Each number is 128 + 24 x the weight over its row's rms, rounded and kept within 0 to 255. Layers, rows and columns count from 0. Numbers have three digits each. The size before them is the row's rms in percent of the matrix's.

# layer 8 MLP down (transposed), 768x192, rms 0.149, rows 261-367, columns 128-191
099:161111091107135169111120151113130102153153127102107144151138105084107124126114146111127139089114127138155115101143165129134093124143140149087136159184154073119118101115124097086090098111102155
115:128084121215177121103145146204105123083092101122117136110120128099160131139173122083131088119144113166086106134121081117169130169129145140129122126070172127159115129129111165108141105145110133
118:124152125115134133104134105122132127094152153115096139106121178111148115140094105136112128188117113124140107106133153123116129100145119148119133127171086128077138129114155166122145102148108135
098:101139142156113121134147141143143172110130103099143152138118146117105133095139110114118144165125181109134131116104169157159147138149094127135112172099128136142153127163127093147130102095092141
088:119165097166063138132104166114095146140137112091133132124129109139158168120083144121107118137133108120163109151135132125180084151094096161128134128138110119097116103122125160136139112109148095
108:100113144123139101099099150109121135141161133166109154132159193140115131146112103142134102054100061113110099112109145158195110140123137144166144090107099088113165123135116060135138119130123112
099:119140143141116119155108155145133140156167101129138121174151090123057154139119134167128139101118102089101112130135114138112138128162118131118077124117117146096147127127159139158180130117132110
114:157128138117076101121116125139087151117154118110133169111145082125113089199157155133177146100101135114131110158154158154099136066154139105126138098171122128120123136086113105108158070108120073
135:150129144106139124127146114127125131131118153111124143111094134154139122110120086123151113106111138119153153122182145109138092142144088134176108090103136158084140161115108154126150144120107175
093:126128127127142175115136151128112120159110133111108095119098114149109136172130139122157164059110122147123103092153100096080117113162147130154153140129115140205124150095136132115126124156122155
092:119155141088119110121177139146106135135136161139101094145145119119121123097117104138116154112132129075138149119153140146216112121146121165138114109132109140096136110159130170110142087111129123
091:073119162140144112079091144143116143163114150106136169118123150107088166153148146111080098106105172154171131120108113131171154111138070132120113130112135154118149146107129121146103113137104141
083:107149100146119128143093112134183122150119159149149158094130138130091102114109150141141177165125152134095118083118141099114142150135075152130100164149119174121104131161080134093138131148136133
094:099108148122145077155134138147141132124105122133098147137109091135123152122130118127087147145127164120120100128105138116154093145180099143097111138157152166125114129096104152141142070109111183
112:114138120118144141118115124093110138110133131119152159098120091107109135135163044130146130134179125125129123120110084095080138134151150112175135115132087108084129172150147131138141146177166108
099:117165133152135171172167109090109174160127145167164130168124154131126163130116114136120123110089101118093129126105151126096146115121127127129129100088139135138112108105115155101116161137111094
102:149057123154166116111147120130092101140131128128179116113098133102147121131146116123123117120129126134116104079118107162117121125116141104156117098128179080120135170140135185133136155154170114
103:107086105105113139152149138154132151094143134108082108125114115146090098111082105119097135164115133129182108142104132139160171133136126133183065161106128154128133156106171104105121103196089153
103:140150140131118160144117105116141117147053103141121180114165137088125121161124111146102100134105112179116106149111121125075133134152103106152122128131135132115122142094145135125120143127154091
109:119138153120080102116142133109130127082120095103113089134088107146100113173161090117111146153130132101143125130110144119144165127136132130139098094124132084127102098149105092091120095110111131
098:132125189121122142111144145139102159156131108170136129149107116098130128128160127119138106121116135105151091149163089130145129139079124120087129120125144116132164132105095122126120086147142167
109:133135124104120137140143107153096138127098140098185107154160133107120132125136111090179148090098085198135117127125147124199104141139109128119096111093121097138130148130123167152173113142106118
119:077134168107131098114115169133153150146121129147135076119097132153146125139118184154154123138136138167136142098125145157134117096100160103129116147106086152087135115136157133097154097131088108
088:086134095117131130133147154091118167157125121118135110137097139130118098114126149135116117104115158172150065147057131123082104119160132132155122143103143145161120111142080129160155094151133102
095:117127158131171132131103132110089164113125135124142122129144148136138089084135135096154127110132110136144142092086134131117099091124166104107113086144109134109141155108126115147131141149138084
090:145123158138115139132158135083140120080137121143119129155146128116154115146172164106156120122095182095122148124124120132156173122110154132181154153120136144122152089093095134124135138100126107
085:109098127130109164145137128197136051105135110130130136116128154154134138112122171136091161102137126109139091136188144122197149146166122103162122109130107111091105109104104161136093125097062114
102:135135177112105054143080111159166139107135113130117155055100165092140132165106111117136127099169113075118120145085134108139139133121094116152154101131091169113096146152085155124107106107158146
093:120123097097112120135134131130141130105141137093097143129110154131144133107161136087150125137135106110095105085148097128156129163123099158131141111145116141097120140167097109109102125128154124
099:137120153162151118097135181102149132149139140139140111115126120166153156142105195151097085145114111119098143146115128109111104157105129127117097168128100134125138156137151105169148112173154174
103:125172147121094141108169123175143108130159126100139083131153125134093083144112081133125161133118169137136133101115134150071142163146151132107149135097122130152149108086118108134134167151131168
101:151136147120117129116189136113141151079130153138094140141129171157123141139164072123112150136129118141064103130156121137146143100148131122149116172105139120113089092090168134117135109099112115
090:106116158136137118112163111118071119092090084116118103146132127081116142116113133108178176157115160091111149148128138131171110136157121106102103132106149177114121141124148110109145125091123143
112:106120100123130155124133137100124106114146139111103138146116142092172068140120134105180127132079134143122131128135127135094126183121125163095170150100117135067105141123135096120070119129130124
091:090126160153132130103095150131136170124104125089167121098143131116118138134125097143130098121169100142060130131156073080147159135122112113147134190152159152134112104128131142111091125120150143
101:090122146112141142100148150090166172137141164146106168116101149122175121100104120132123171107159165123166134121158162142155167096108112155142099170138110114077137120136159127127108120121134136
092:117106115150124150118123168097092111159176125139105164118116136103102166113134134198115094106144139172161070076108085105138096139120106145106151148118151106095102141112135152086134122151132147
090:155123112111120127134164108163135090116128135116110158105149140158182104157143118142130115142154123121165130174098117103154138118153142165093116106095150158148125117158164109120114142097141134
107:146157111111156113096154114133058156137132157164142125155133141120145138113152092151140121135155107105124103112115144140094161143151117123101144118121101103108142139119082145120132139114086145
090:101124176161110156126087121142174145141151104124089130137113131160090116143137164105136121124115191125138127118112109117204109088155142148200157141153129156135082159127137136162096117151127132
088:097135114125117144156119074113116157140102158172103122151144122141175138142090126117109142119153119097129140159106136154099142108089131114144125088132149128130115138102130175134148057133146100
100:133189145107117126162110104142113121133107150169150125128179121140139167169099104157131117199147133133117147136131102135149130126083139129127085163158134163125145118151115100106140163119144117
100:083118147104129150158131111151151134155134127118158105161107122089106142182156116124170118077163109147102172128094106139127133150139126125162128136106178108171142152129148142127102152099157100
109:098096097116115115112096157152109112089157102137116115127159133137091125150126114163121118123108121136139102114103116163101112113129133097119142185136175150133150129159114119146127164128146109
101:104138118100148129136135120163114124080154118122136118148142115140133139125115126106143153119123138147135116138106150123113145079142141135176115152129120102136151118135075126149132104127101122
088:107097141151148122122143127164145093132123100118144111121139097161150153127117132154116129056146112167145142136140159115168171153150155146102109138127114129103151130122154149151114087118104140
099:112161156137109109128119170116166164129101117164175100104116105143140128122170154132142108167116133110104150120132103108103095154154146107137095133119119155119151142149118154128101111134137087
102:140117081086132135125159171171147087101169144115118150104149099140155100140136156107135122104122140120151096105156123082151123142124133095105128134119123117078113135091108088134130120094137131
095:111153182126094110081139138108127153141149134178124104091127117096120175134174089131065139126084161066121108115149140158142129105122167090110115149150137142123150147118151145095141133095132146
086:112113120102119124105110136148142149147143107142109126113123096100107112212107170118129144122137117110138125146098115091161097122089154147112108169132138105139088118143133128159101111126145113
106:141097162110150164123099101144122170133131147100123119135166135149107129143120080142147144121169164136134169133128094171064131137130151143136108120164155147145116146155148128105128113129141122
090:120086080110121121160117186122165160133138139131140141128179125101129143098138126111120089139119147127120121129130162121139119121099143112105129154125124152093149122101123107156125131112120175
088:121167157114151110125107110141132142168139118154144194117132139139094154135120130146119181170152098125126173133141146103089138126091095106103132126125113132125076134162146102159131145113127149
105:115159117145143144089122141125127115132105104076110118152108084135131105107140182097130109128103134111138122099113121096149088151115090158118156151139131094146109113092117141074107107106148120
091:093110138092112147141097162124112129141146096138092108062139122133100096136110160108122151111113115136127130105123119131124103167148150111144140121137106120144188157162120138145149094201120141
100:139096131136120144114159116119076071140096175114119099107109111110129127138154102139136151101154138145128116168096127164109095098132133130119157128171132093121154146152124062112082174150147109
096:110087111138118136093143115157130148092087139189111136117123132125130143144138138147127071118088089106172120115111109127115135155185176169143134124156097109167149158092128115162146127119092139
104:119131170178124140096172125146088088137128137102125095091122136140085121089132141116114147095123087137145138092154115143136080119140125070140138172128125142105145126161127142118114171114136098
104:107137134109120170128118121142113141084161131094132110095124141113183141103098138137162161157119102098164098150130138090128136156100156142099161130120124106166100134108111136142099163121130131
092:129135072126149108130085124112074142136109091127152130071101127103172157133136160123080156135127151100111146154113133117127116167128136121123139092077159140115138130126123109147102123142118148
106:118141158092169098138120116132165088055133153130092129129144111088134092134140139153128137142107111139161096124114100123181137118139124204153111155090107141133141174121121130125131127184113131
090:083144078080106117128151128159075114135124123140102150145138158134114087121119138081118114131146077142162140172179110091140179145132161179133157131140102138096145143127130132084112142151146117
097:155151127119191061103119136148122108075134119148137132143101142122143158162115153129137141112113196094143150102079158113098141125100148145139110127137149107161165145141113142108111108150144120
108:133129125144170102131102083112119091126121174129138133114140179180145128071156136114146127150123090156156118127160120114095106128159141149110138105169112133118136119146144106165114128124155112
092:148148101079122090144192121136122135149187131105122155070130125125074085116097117115130149099141145122158112072110085137135169155124103126134126138069144121139099122145143122109109120144128139
090:132143170150152141160128143106091123125167141145172115128181128099148126153130075123165135131143168138159140154120111102118156089124091116142155155075085194130110093142119111117114099135130151
092:173147104139140113095102162109139113120110164153120122140091140076124085127135111193144126128127114110149067113096153144136169114110104119125135150104127141196131110102150115122119131092108183
091:111116118127134125102155123129140131076106133127170111135078125134166173122092122132110117104088125122120151166107138076118119091125131100085109119171125144149129146145136134147167178112093094
124:137124121141102139125146136113126081173078112109122114109110142131171110151137131113189157140129128112151149099112109131095138105108164136119151140147120137152174145138120126168114151123098150
101:114105120096131120158101099117128145059105129092156167092150136129113108135106097152135145128137182146183132107107129089114091103142091126088138155132165102140081137143144091122120148136125162
099:170103161112157122139140126137134078124147119152123103145193108181085105111104162123157113108102103116146120100150129128145113143140142118107130104118145157132142143093128107159123176086125147
100:089119148131123131142112144106146185168075132121145130163125154115113142094128108137115150120152112144139149153134138119169138134147153151092132082094132105115148124113148076113159115137133178
110:109116115192148141138090178079117127108127156138107093140113154130107106102101144173128143125109102107163142159082119142118114128108117104136153112117060145106121138122136146095145159145162120
090:148133107115102118119141134118134178138127122156137114142113125118149149099125129197097151124111083155159139121133124144163127095141135170157119120090157144100084131102161140142157107128133099
092:143113116117101118105109146107136104120134146118153134119184170149128125152151149143130097148126116172149120102085123126111128119113065128162144134120116166132076130128162150110121104156138151
091:124175158125096123150126127081123137132133149152101120143119152126108148124167167109110146158109121120091107097117144115131129144118073134136127105090176162125134120118085144119110118156113149
102:106109145162112108151167100149119160154084103142137181093110128112140128135136139125092122130162125146175097105112142109184132153135126175126078100128137144108148114122087093082150161113122113
089:128165125115131107140145130147146123133123155147103126182142146106100157155164124156125128133110053115114118123132122121173136137134152123106105097090101113108140112100142131095170131128110084
101:074161153106133128137103091132121113125156124161132114105130153107148148142103115122086161095128102135110119159163187172145104167153113121126114113175108077140155175096132178104127102133091112
100:120125114174132087104115144136108100139130150164126178119110111140143140114124121169154121093091135087147113116141098124087128131147132137128140110138115120150159147104126167113133146117148119
099:162148142107158108124167152133117170145156153081117111116093127140127102121139158144146137153103135114092109095127134129104082155124130158109127106142115142149108119117146116126131127123145120
100:123109106094124157136152117138141114171120120122134149102140098100173117143104117060108143108130102134140135138164157102145109128139124105114134120127141173105115091113133182087141123126115128
100:112115129181122112114156120145101151147100137117126055141119119178150124174120147140078119061130099141162138128159116136115106107167139147083142128152103157153129164116100141113114164132123117
103:120139126132122129124158117120107148116138119104136084146132114157116143153128130137157165170171172090108135110216162140123109126104119096124122090162077111144113129129147168144133154090107109
114:162122107125117154126105112133133144133117123130147137114145128157104098170138099155104145160098115146143121068098124112147107132129115101103116158130112092162128093161118149127130099119132143
100:159121134120095107083113103144151126144085100145099088128156127170110141170146146136121184120099134125077145125121109150085110137093161118139134104133097135169153143153159126131130154165135163
098:105112102156178140108146084096112138122147104110117088124138094085100125133105142134142128091129142101137136100122156138165119123174108182116115110102140101099075132139120112189127119132129122
105:120112146161149132102123157098112118106114106147148098091137130103131105177111121124107130137094169159138152114107142149113129170128138184133145141121119098119101124097153169099115136112117100
097:135129104125147085139131104167133138091112170125127103176102117158102167075155175119122132139149113130114114091146120185096146099106080122084128159077115116128155132151134109110136087089096132
099:132123122137127134145154125174157072117154120142136138138135105135171168156140183130145184162093146115146138101079132162080169131123118125148130124118121114117123139094161145130140165131144128
092:110124142103170097141128148178140101123171160141134157102111109157128091117127103138147131136115118153160110123116146125068143140114093180139150157121154143115167140111119118148148137180117150
087:102155102145106089144072108138069115164153124119140107164135118112070144094132105156110117142129130108139156139145086108138080153122101115111158120179091139112109114157134167149129101154138131
090:090119162115098120119144124137143129136148138140138086121099087111165164153107144188122066167137140136096128115143134140150168164091123139107056080168103153139147152133106104148110118139133113
100:119104136098157143137105139158120126148131158161111130101124137105130097106131139122119099131129125142120177147122167115096126132081110143088117170164131120092109103144153137127114145132174124
098:132134102155117102168134095128138113098158101151166069147151155104141099121107126102123151121115130125124127097138132130148135169147138090142116154125168141119104101181153080146149097140129134
115:141141167128155110133124112166133126109151117138131123163134070156098128114129112149159102104162097144136132125128170109232188162126095143157101146145117140119154160132130147147152094128074140
090:104153124105136107114122125106102124105109160094116097164151164068134126142098095112082141159181125181145098099151144191162117100121117151117141133146130138136123121168073133116110111122136118
109:126116103127156158150115107129172112138182126116163143172121135093108090145135144147127123100125138099164085165118130141140149165105123116135113119113154112112161144091096089120083126104139156
121:116121152141127120172148136065090125119092142109176131124090107095089113149128150062127169096123154159124142118123133151130129164179131182075109140098120095114167144147095148141113106125137102
111:114133095124101159122110124109157130110126091136122133142132109130129104109149144134150196129126104152111121162180115088091128163108101103136063127109090155162145116121162157114130130150097174
086:125158090129120137118126133133207125082099132102136101117121088077061144075112134142118120145099121116107106122163124110154172166146140128128118076093120151137159126112139124141154109157122158
096:118129167125137180128123109134138110144142152116151140082126130177129122157144085151161137101145113072149098155110131170135124117141149135109107109140134157158134105123130110110133101116128118
091:151130152158128106152125117089163148097102112132135100095148115092196179093113118156161125118148082123113136118113140111143113096101144099135112106117141125110129164129153114116128118105088124
100:122119144175122099146158127143153153122115112080152120112178104178121125179139128116173112117114121116124137120177131094111095083138132123098169122112099146129163121119126148119150101121143099
100:091118136119151132122130147160117128128174167126110127072149098133086125101132131120112143138133147178139066126093103096131104166139122155139120096089100085112147127117142130160148178124141115
097:108113123093124130122118138135142106110119158136159094148142103162152149141191145092124113126108180134143092104114102149145107113092144107136149115129122117123065133134116153107123120121132158
100:180114117130182116124092121134086118178105134146113154172127202136145152164107116135141103112131127137129115118116127136088149077121115084157111143084120141158114123136109139131133116115133095
# layer 8 MLP up, 768x192, rms 0.141, rows 262-368, columns 128-191
108:124077124152109179151152141111189110157125116111136078127103119163160146103144150090076105121115137134125141127140084163091088103126095117147087137133147169132131109181105123140149110116102145
106:122136159068115116098113110161117106139148130134105136127167107131155087154126155105117126134140114081131111119066122167147134117119151141107176135132083113103144143108133095142120167140099117
105:132129133123098108122154130150132080158142157131113158149076077047134066131146135104140125149138132111086164109152111139155114154107116137131122152128101115146122131110124156160107124104150133
092:147140161118172151147190095105152087111119177134134131120131169134140109150128121152151126132150169149127131125136087140116110125131095120073143105125114142133134157101168147115147115126109171
103:135094147110110133129123148165107093164144085160101125142126168128100117157150108140118143162096099098137107100130123135137136114133129104146137114116077113074085141108116113158154114138100172
101:121137133167129082156106151135146112117116127129157142111110156134112139137065136048153193139130108127132068102129084166118119146131137116135171121121106115114152113082135130139123139122161092
104:151122151118101180093100167130119157107145088108108109132092145114153107177168168147122143152093103116110096198168115138138133133159077128143137132146133134123149136131119101121159098081120078
124:152132109061149109116118127101148118140106127146148135119136150166163125168102105135151098129112125136133144111185106131106112117154063154099090117111136134118131134127128085140166132127133153
095:110126086137162105144164117143145127081167074125176121137125109079134145126125138134131116142126137157090117150133145137130152175131105143119132104125153112079151086111118154134117154142125149
100:120109112148136159158087142101149139164109134128140165113106118117143158091097132104132082152141109154097084117150119156118139130153117149111109150118122127136112148109161094161134161136168118
094:176146076132136159156121083141150128109138115121094128130129156133113133144113144132106097124163112105116125143135090125123131126118113118064127074171174132127154130147132081134112151117148137
097:111093137101125162140187137115088117105121120119132150123122148105121125151119150128141103118144116081125097127169113151133110148115157086112080116114166099108141157118147130169179141109129106
093:136124114147160158116145115157131136154136115080126106098170124136121067151105150173084106108142125135152154134122071113126135107092136087137109144119103114144149091124137128130177112113137091
097:121079138144080127128155127131109118126136136164092143154163143146130126122132160135128149113069123150123154131110168153131107122115135153041126148159142140137148092113136122123120121078119107
101:173155140141070127142136145160146101108145136122192114125096106087144114098121149092158120174108117089151101143112173109131144119113106112130126164091145098132131146084159115163177124153104100
098:095128160167125154128110138084121092137092090131123106152170148124122147107134122099120151173128164120115128127139132153116146081146121122160133124161140082153122152146129122147164109123081098
102:144122121114126185157097140113085189089125099096136109150161130120121138117117165100147148111117131106148157126096153131125116077111141143125122093121159130137088118135159122133139113151153152
094:111110125110152125112146138100139144104121129150164093136080128126180122106072147106136181141105139123098088100142147178122106151114147115141113146126124150108134133174100104144159140121105144
100:131103126142185159131092089127095121133115158136159142120138130130147128081097139145160113088124093136106155107153112138156091102110128119122163132119119141120130184116145188135127151129135094
107:143168141103111118122126118142176094152132146148146169154159155138146132128074147080133168083173168135152144114151090161147120188159087095101078120119093125134118134140119118131146094107177140
102:134145097101119137155165085087148115136165108135168148115113104142182121086111130101070134113131139121113151136121140112093091125125148101138135135126121126125094097135158104145135105109131139
114:142095125083113094107132117104175136143126111078153108106101136147132156166099153152175156135106131146166131127117087137131109104120130086145134132134086159057114099135164090112164123114114185
091:169129150138171127119082110126152124099157130125099124133105147086096149147120111133097100196123133065131189131162129145167141101116127109105135131146098109091161142140144126050102139134124159
100:108179146117141167149141139156118108149193123117145143141157127149124105158116153126118115128120082152162120127123115156132136124150140119125098164105104118112165128134106130110149082107149133
101:098121120155105134116140130154140106101139125133164129079105131147120150124163092115105103079162108109104156101134130154104130105120125128106068112100138076155164167104086085145107127156108106
090:140123102115087126127133161114099159119103111113093128115164094094125106139131111142127132142118136113139191118089111149110115066099128127083065097140140127146131122191143125155132096136175136
104:100078107126132113128144116116176108119158121122161155118154089154177122119112145143159121067207130122122130133148117131089145081120125136130095144109108117134159158098124131142124080159139115
092:122089166138196137159157155145139123126101090142135127136139157124138138135128133128079106113147142160111143135112147139130136119122095128102137110147108113144130046103175113146132122153148131
100:151083122088138149136119124186120137171087098124114134135114112133147127081126164106109130175134063100154130141076147165120140133156098129125055133082143119122135146105122140103130134116149166
105:168148105111135134094117152134148150135138088163146093111106137115148056139125120131121134083116097118136139162156122115158121171107084159134138146126086153130126146144071125115115148118116092
095:146100129086118127082133115181107125149098167110184085119149106135113138093132161126170111097119118132179109125080142106139169135157075112098155126149114139129150146180137130128185148166121110
096:164113098124127105125122139133140098125147130121155122086121148107136171161140110131132139149178125123124159117165118102140147095096135139152132182107137118128141141143147092122150081184165102
104:154126110167155150098151104142155160122179088156117093162159131082126128142133159138106104170159097129091122150096091136115118147120137165068140123146143120114112131150126099122143141119103111
100:143096146142119140100113120138168149132123130174122116133112137151099119141108171109126130148112159117181175118120130111102146093146118160171145102124125096077142154111118105150101131145139076
095:123128091118143127083160144125171120126132148123106135117103115134126132118121101137104139150134135180090089140130148195121136119126144091144119126102108081139114118142117145165147143145154138
094:170071120129153110112122091086159144102109144121126151147123116124146072132120081100132137165100123096108188124146168124133113110112153112130150097142116169196128132158117098158118148154135142
097:150137143166147172160129146126126127142136131143101162122149123121107135156136148118122142114118094105089155134148101141142098175123163116095128122087118098091088115156114125144130111113112143
104:115112109171124117137139120122161105137117137129106156150125154166171084118085128085149158130131133137130118122117096087149102104161154112121151114124111099161092108112131150137109135117125119
093:157115102116102074119137115090102164108122167125148122124123117104164162116109059118146103124142097142109147133159145102166143140099073138104141088116119115158153134146162137068157160099135148
100:111110145135112077105126128151156089119146104077121107118136158123108164118122125099152083101114080125134138123129103131116132146121155164144134176118175113107146151125115090124089163117125147
107:161116107191147134123111107156115131156149127119134144135115127127123124139132139147121138118140100134126136137085126136138106114081135115136130100116161149101146136116095112133146134133106141
100:043133150123146127095073115110136123124151132146154116131107124119117121116129119120136101165096109133163068162129127149181135104124125159141162142117113108158136068130155147139159125111132164
110:126133124071150137123142123152112121151138088096111160123157135127138157123217165141133164094129111138132179119135149120128110133103143129147116115149134141127167112173086125147113100123126175
097:147108137116121135071104114091152144086109139101144101130101110167163134144119150169122134142098208105103155148157121127127112130087127131171127140166134173182065114170147116142137121110130113
094:177145155163123158136094097130142106131153148131116102142096128139134128099146160097146137143097151120092136108103166129112110142096098112141163111139158096139118072188145087119113141115108103
092:140098157130129154157133082153088120120137161110097163152130133072126120095106137165126138078162132162160133139121120146108141081108135135147149116149150122153099119116150115174138142119147148
104:114132144175111158118132104098123107135104147132139065133119134127143150161119120089162140124124151120101142124097090146147131128110131151115126168114113143113110136113112069149139165134156112
104:144154139119098161120166112132116096149175099116076168148141129101122108131146149094119102117139174131097091141106090114106149125114133166133130107111172108149121125128066123114146088158174181
097:133102132103117139078164114124134119129108143115194174098096112143162122124142110107144126125053127104153093149158113125142126126163097138119150090107088155140128172168124126130097175094124103
108:133148122130130127117134083120176095132103088136146151119137128156133077118126078101145145088147101091110108144099116111124125169118109147144102144114128140147143135156098129128105102135120185
089:141134137131144166119132068104127105104064143091133118106083156103139090137130100109149177110078109148140137112089142149134117144118125156118136139112113119142079124163143088102082133119159111
092:119105134107148129093135111133134136082142142110122095122125104106152129149103118110150125108144134125122135122147104147131099120161182125165155123146126106114174119107110173096153125153149073
107:179140114145118170135106099098125126138129093097154115098168114162149081114132140146136105066153111131167107149102116130111099139094113113173127150159115113165063100157138166127119147139134124
099:138133104170090132137095068116146099124121105126116131120122148163146143090146133092109118129113169107067138143130126137122168118128137142140138174071143087114135099116101167115094147120169102
105:166119088119131133100171054121110091143103125142162121130109122107130166131131128161127178096114154179097109146122106130147082122153109175129158137115115141152082146155130145104095135117156131
098:170126154139123112121101122137158113147123162144131093130150104125117135152107117069121153131099118084109140118119141134103104137138118121120159109112134138130114128118124114105118116092133100
093:101146140110141100116119126130124114138141168164139160115132142074120149136123119134188088092088095106138137140148091088149142123123145123135102094155134160162109075166103110133114168118151114
105:138122101111101169165184125121142107109153170161150140117175119129158141119137119122161130134152144110121098154117159109143153141110123137121116136135126141171144096107120114127077127160156144
098:117143159124159154113144109097169118120131173126135144133174123146068092101113123140150070123163152163131084155131107123124133075132125159116101152107124125157108124139130186086138123097143119
106:101173126160109139119116160138108130140113112149149157155175138114161125137138123144150143116129119120115126094119113165158112070128134139124132097148168106123171134164089104155127148133124119
095:209101114153147128138117141135183113144116135139155116129119159136105177133110078153165106108140134129096160121104145148134173120147069082146134138116114116128098112116117133155127087125069086
099:162122118132113134141120143140136108105147130122113132109129150155135144153137094184105101174140084165159111105126104161093080134164141114095149123126097139125133130109120118161108095167096170
097:104107112091116117127106100091120121146103071133132121100115131104193166126145134119145117125123096146159142111152137123066148135131171139146123154103082146143105065119122098152119099148135126
094:160109133144176147133093156090142127132134113142132051086139147169110150142153142112121106123122137128164135181133137159147111124098123128116115131091105171148137121113128143132162113128118109
090:140085099068107073130123165134133158107131140122102122089111107147134136133111170141089143100119079114103130079114107159115156164097166105152127086142144107153118154112105073105154167114133087
099:105094196140135114168118137127152081151142124107123147133140091141160119142132171073144158127163125109136157103120074100137090119115136156145148078160109131126131155112127134151140098138152100
096:069110146097145169111129145104108131125129099124099129139137144116139091142145134163092160133182155144092149135143136070144145122101127107113119131108141133160098116141115127155127131130142155
104:161146138115144147139129101141157113135100106101075135136134139147106174143138114114148124125142062120112126142134111144100151098126077136147157130093113129164145133146165078121144153075143134
107:114114103186157121155132139120136106127106125110112176119140086129157107136180110066136127167168140128122139134130136115140125098096115168144148156110133101142161115137157133153132104102101142
099:100115152151125158144142112091124127119112122140167155140144120127145173100156136134072143077151147092147140111091164124112122115166111150150141124133125109082077155159119150159139089115117101
100:134116120121106129123117176137131132137171144108156179118085107115146106160122154105104174162136119119101128149130095165129169106132106095122104135099124135128123136126128132108115150091124148
102:165136116165130132118105110133127107105163113121121134163091127098142124111187160121213162156175146134183154128092123141128094141116149118141145145114122132114092091094137093131102133143171119
107:130112143149133138120157130130173154136142133170110076089169119112121145149135130132115142118136122150141123141152124194089125122126127122114087133102147082123097119165162107123164159088128091
100:127118162147052091150143139125143112133114187147110139118124102106167118160134127129130169095124138173113092132091149146117146108110153149115138155102144109155131119125107123137136146124143106
087:103112095102127147141109116138160140120109148095161151125111106118118101134045095143179126127116167129162136139174142115167119108138169116140145151170087088138116133143175158132134164106149079
095:142135111127178192116206138198158128128174111107154101124160117115111119150131114104105159148114110130082110130118105121104100127123101101110134144095095149144117106181119111164132149161109121
091:097103131128144113122094134146103151088102107118169118080123135163129126089080133129112140122135170102141142146128122112156145129137115141126157135161138156127120127145116141161050148164162157
102:125136115144105140089127155139183126102157107129110126161093154129102130119098166109151142075121101098154088149127081101108083116121147147126137088106151124117124137158139125116080164099126143
102:101138151110153131115101107061145129090147095137086096132119129124126170093137124181109157103115131091135157123130127086106133105135145084142151151135133103128165117102118137129166110081126154
102:167132123143151131109140138126101121152148113075139131103084100123112106149111156142120159143166124124101121122112077121130125079107168133098088116099164139096128124136120131131110102115143148
098:124116139169160155119145152139158139105125160103092160089128139078122123113094174128157118100122105114167120167127143108129165090115106137122098131148151152125095138174155070079078121130138105
106:180130125148113110124115106185169116149119176148090130127079113137157123133133132169104117097146115128093120151114144126115122117156108131111180147122118138117110085142119106146108126110149152
102:138183132154122094111136140173117162107147139122154182127124151129104127124162165162108125107106124088151131128091134190132166124126084135121141121137133116128128142120148134135109085134123109
099:158171122130136137122129116116131100114127110103142145126201128135150124119149118134122098138167105108124118117164107136111108099140101118179172141131114082106124128122094116165114088147127112
102:118153103140129093112129134112158168119163163111130128130132169113094140155141111089155132145119138111148124115086129130189152114130131121151103105152085099091170140121127084137120147178130121
101:150124135170150117123160098139138139159123142151153084130148188131141162136130155143153143169179084140083138142129133146136159131169095156114111153139122101168129107137127140121105143148134134
102:186124118112122130140134132097132144100137154123133115128110112173125137118068111136126159128123136130139131188107123160144110127107148112064096156089131132146126100163142120157068144125150103
093:169175120158130150110120142110102162118144187081134142128122111104139156098143155151137116138124139105112118188121142158125125111117114166112122131136086131116153091145159102120133077112135097
093:112142127129142146117120160086139147128128140115149118094142135151110143088105108081116076111131067117120108151148143095151110117118116119127136120157137116188154106145090124109117168088148131
095:084149140107136145116134138070163088132104119136168128171125152163172136137136135131116115097136099162109157124149074124130129112113144118112123097150132109108146145167097127123127127064136104
095:162133104111163129113122118101156137083091154108099115113075139138132152130156139123168129112107097140115085130138106110151144129081117094141125128114101134171114139133167154111106174051089109
099:163103131116192154101124093149118124112115129134138143151150139117165109105132131104122098146154134132127157128130136079113138097134101124103152156139139129088114073139111116134123116140107089
105:084103133123131096166118120139153165099103112156116136109132172147161151131141122139102161120115134138150124138127101143103114120123127118172139112100117093183128123186134156133155136134115144
100:107155152104120147126140124120118138108098128129102165137132136173104170131138134156139107099142147079087117106149130105113132110111115173121138133129066128108138172095132133094108171130149165
110:139135103147105146131155086136129139118124149109147160117134119099112168136125138099159127125163106153089165127108107131145131097104114112205133118120147139102103145148101108104122111138088137
099:128088150119110142132139138151117100110101121150142160137152134161141119088144170124126110084077153087156118147152071126156120140149155084158118109087106149117077102119146118098137127111111134
110:121132109134135108143171141109149120074149142122107179149136160161101147144135136099160116171113097126179127099183109169165099131100137138154149104164111137140182077154118140138130168163113147
112:138155144172122135133087138090126119164128113146158189140111155117140128147112169101169141099113146140117127150084085146133121086151128136074153104121107116100143133115136142115131092147134069
102:176131166105112158100156159093154113148104126120123114141103122098121150148129113138153106138117147152189104151138196119137125116106113119102126137114115124145120138146174137124140161117130146
092:131125143142088120145143151119106148167104119128117140157109198096170112147118132118119084115113141153105111149159158108135105128127120159092148111156158105156125161149120140124136148131142124
099:165106114126126111135135096140148130154127094127121156096164152154124169133173156093152147186150117142081138056098120150128155095135113176102094135120121098143124153181136105108092108139137135
100:145154145091123087148184159131113078175160151170135155120125109107121091117139164119125135150129139141128142127077110141143084133143130115137154123111110091129139160123125132153144136099153142
107:149154124153109138127135126123124115131112124119167139118135171128117113153190133117139119134131157149128155123132094118121100117113099145109113096103132126155100164149119112152128144127098117
098:123106114138117131101127136123130121097115129126116120105145162128098133131097164078121096124133148143122176149157169148154094104141103159111108145108089093122167090137147147176170156086123134
107:128122114093110120100111112174140086118163119124121143141098099083143146118122164115122142161129204119132097118099126126145082118103132131147149134159130143102121095137142145106168109142110116
106:096125154125092132126135107135127152068123116113126106071117073117120117062116143128111134116102117103122154121138142112153100159118133173096162120181155120064146144129141113110110150130103120
108:140140125086113155129124163070126112162120097119156108137140089137139137174124106150135138120123142142140143134112121132165144123115109091129093116081074127147071134102115135113145124124114124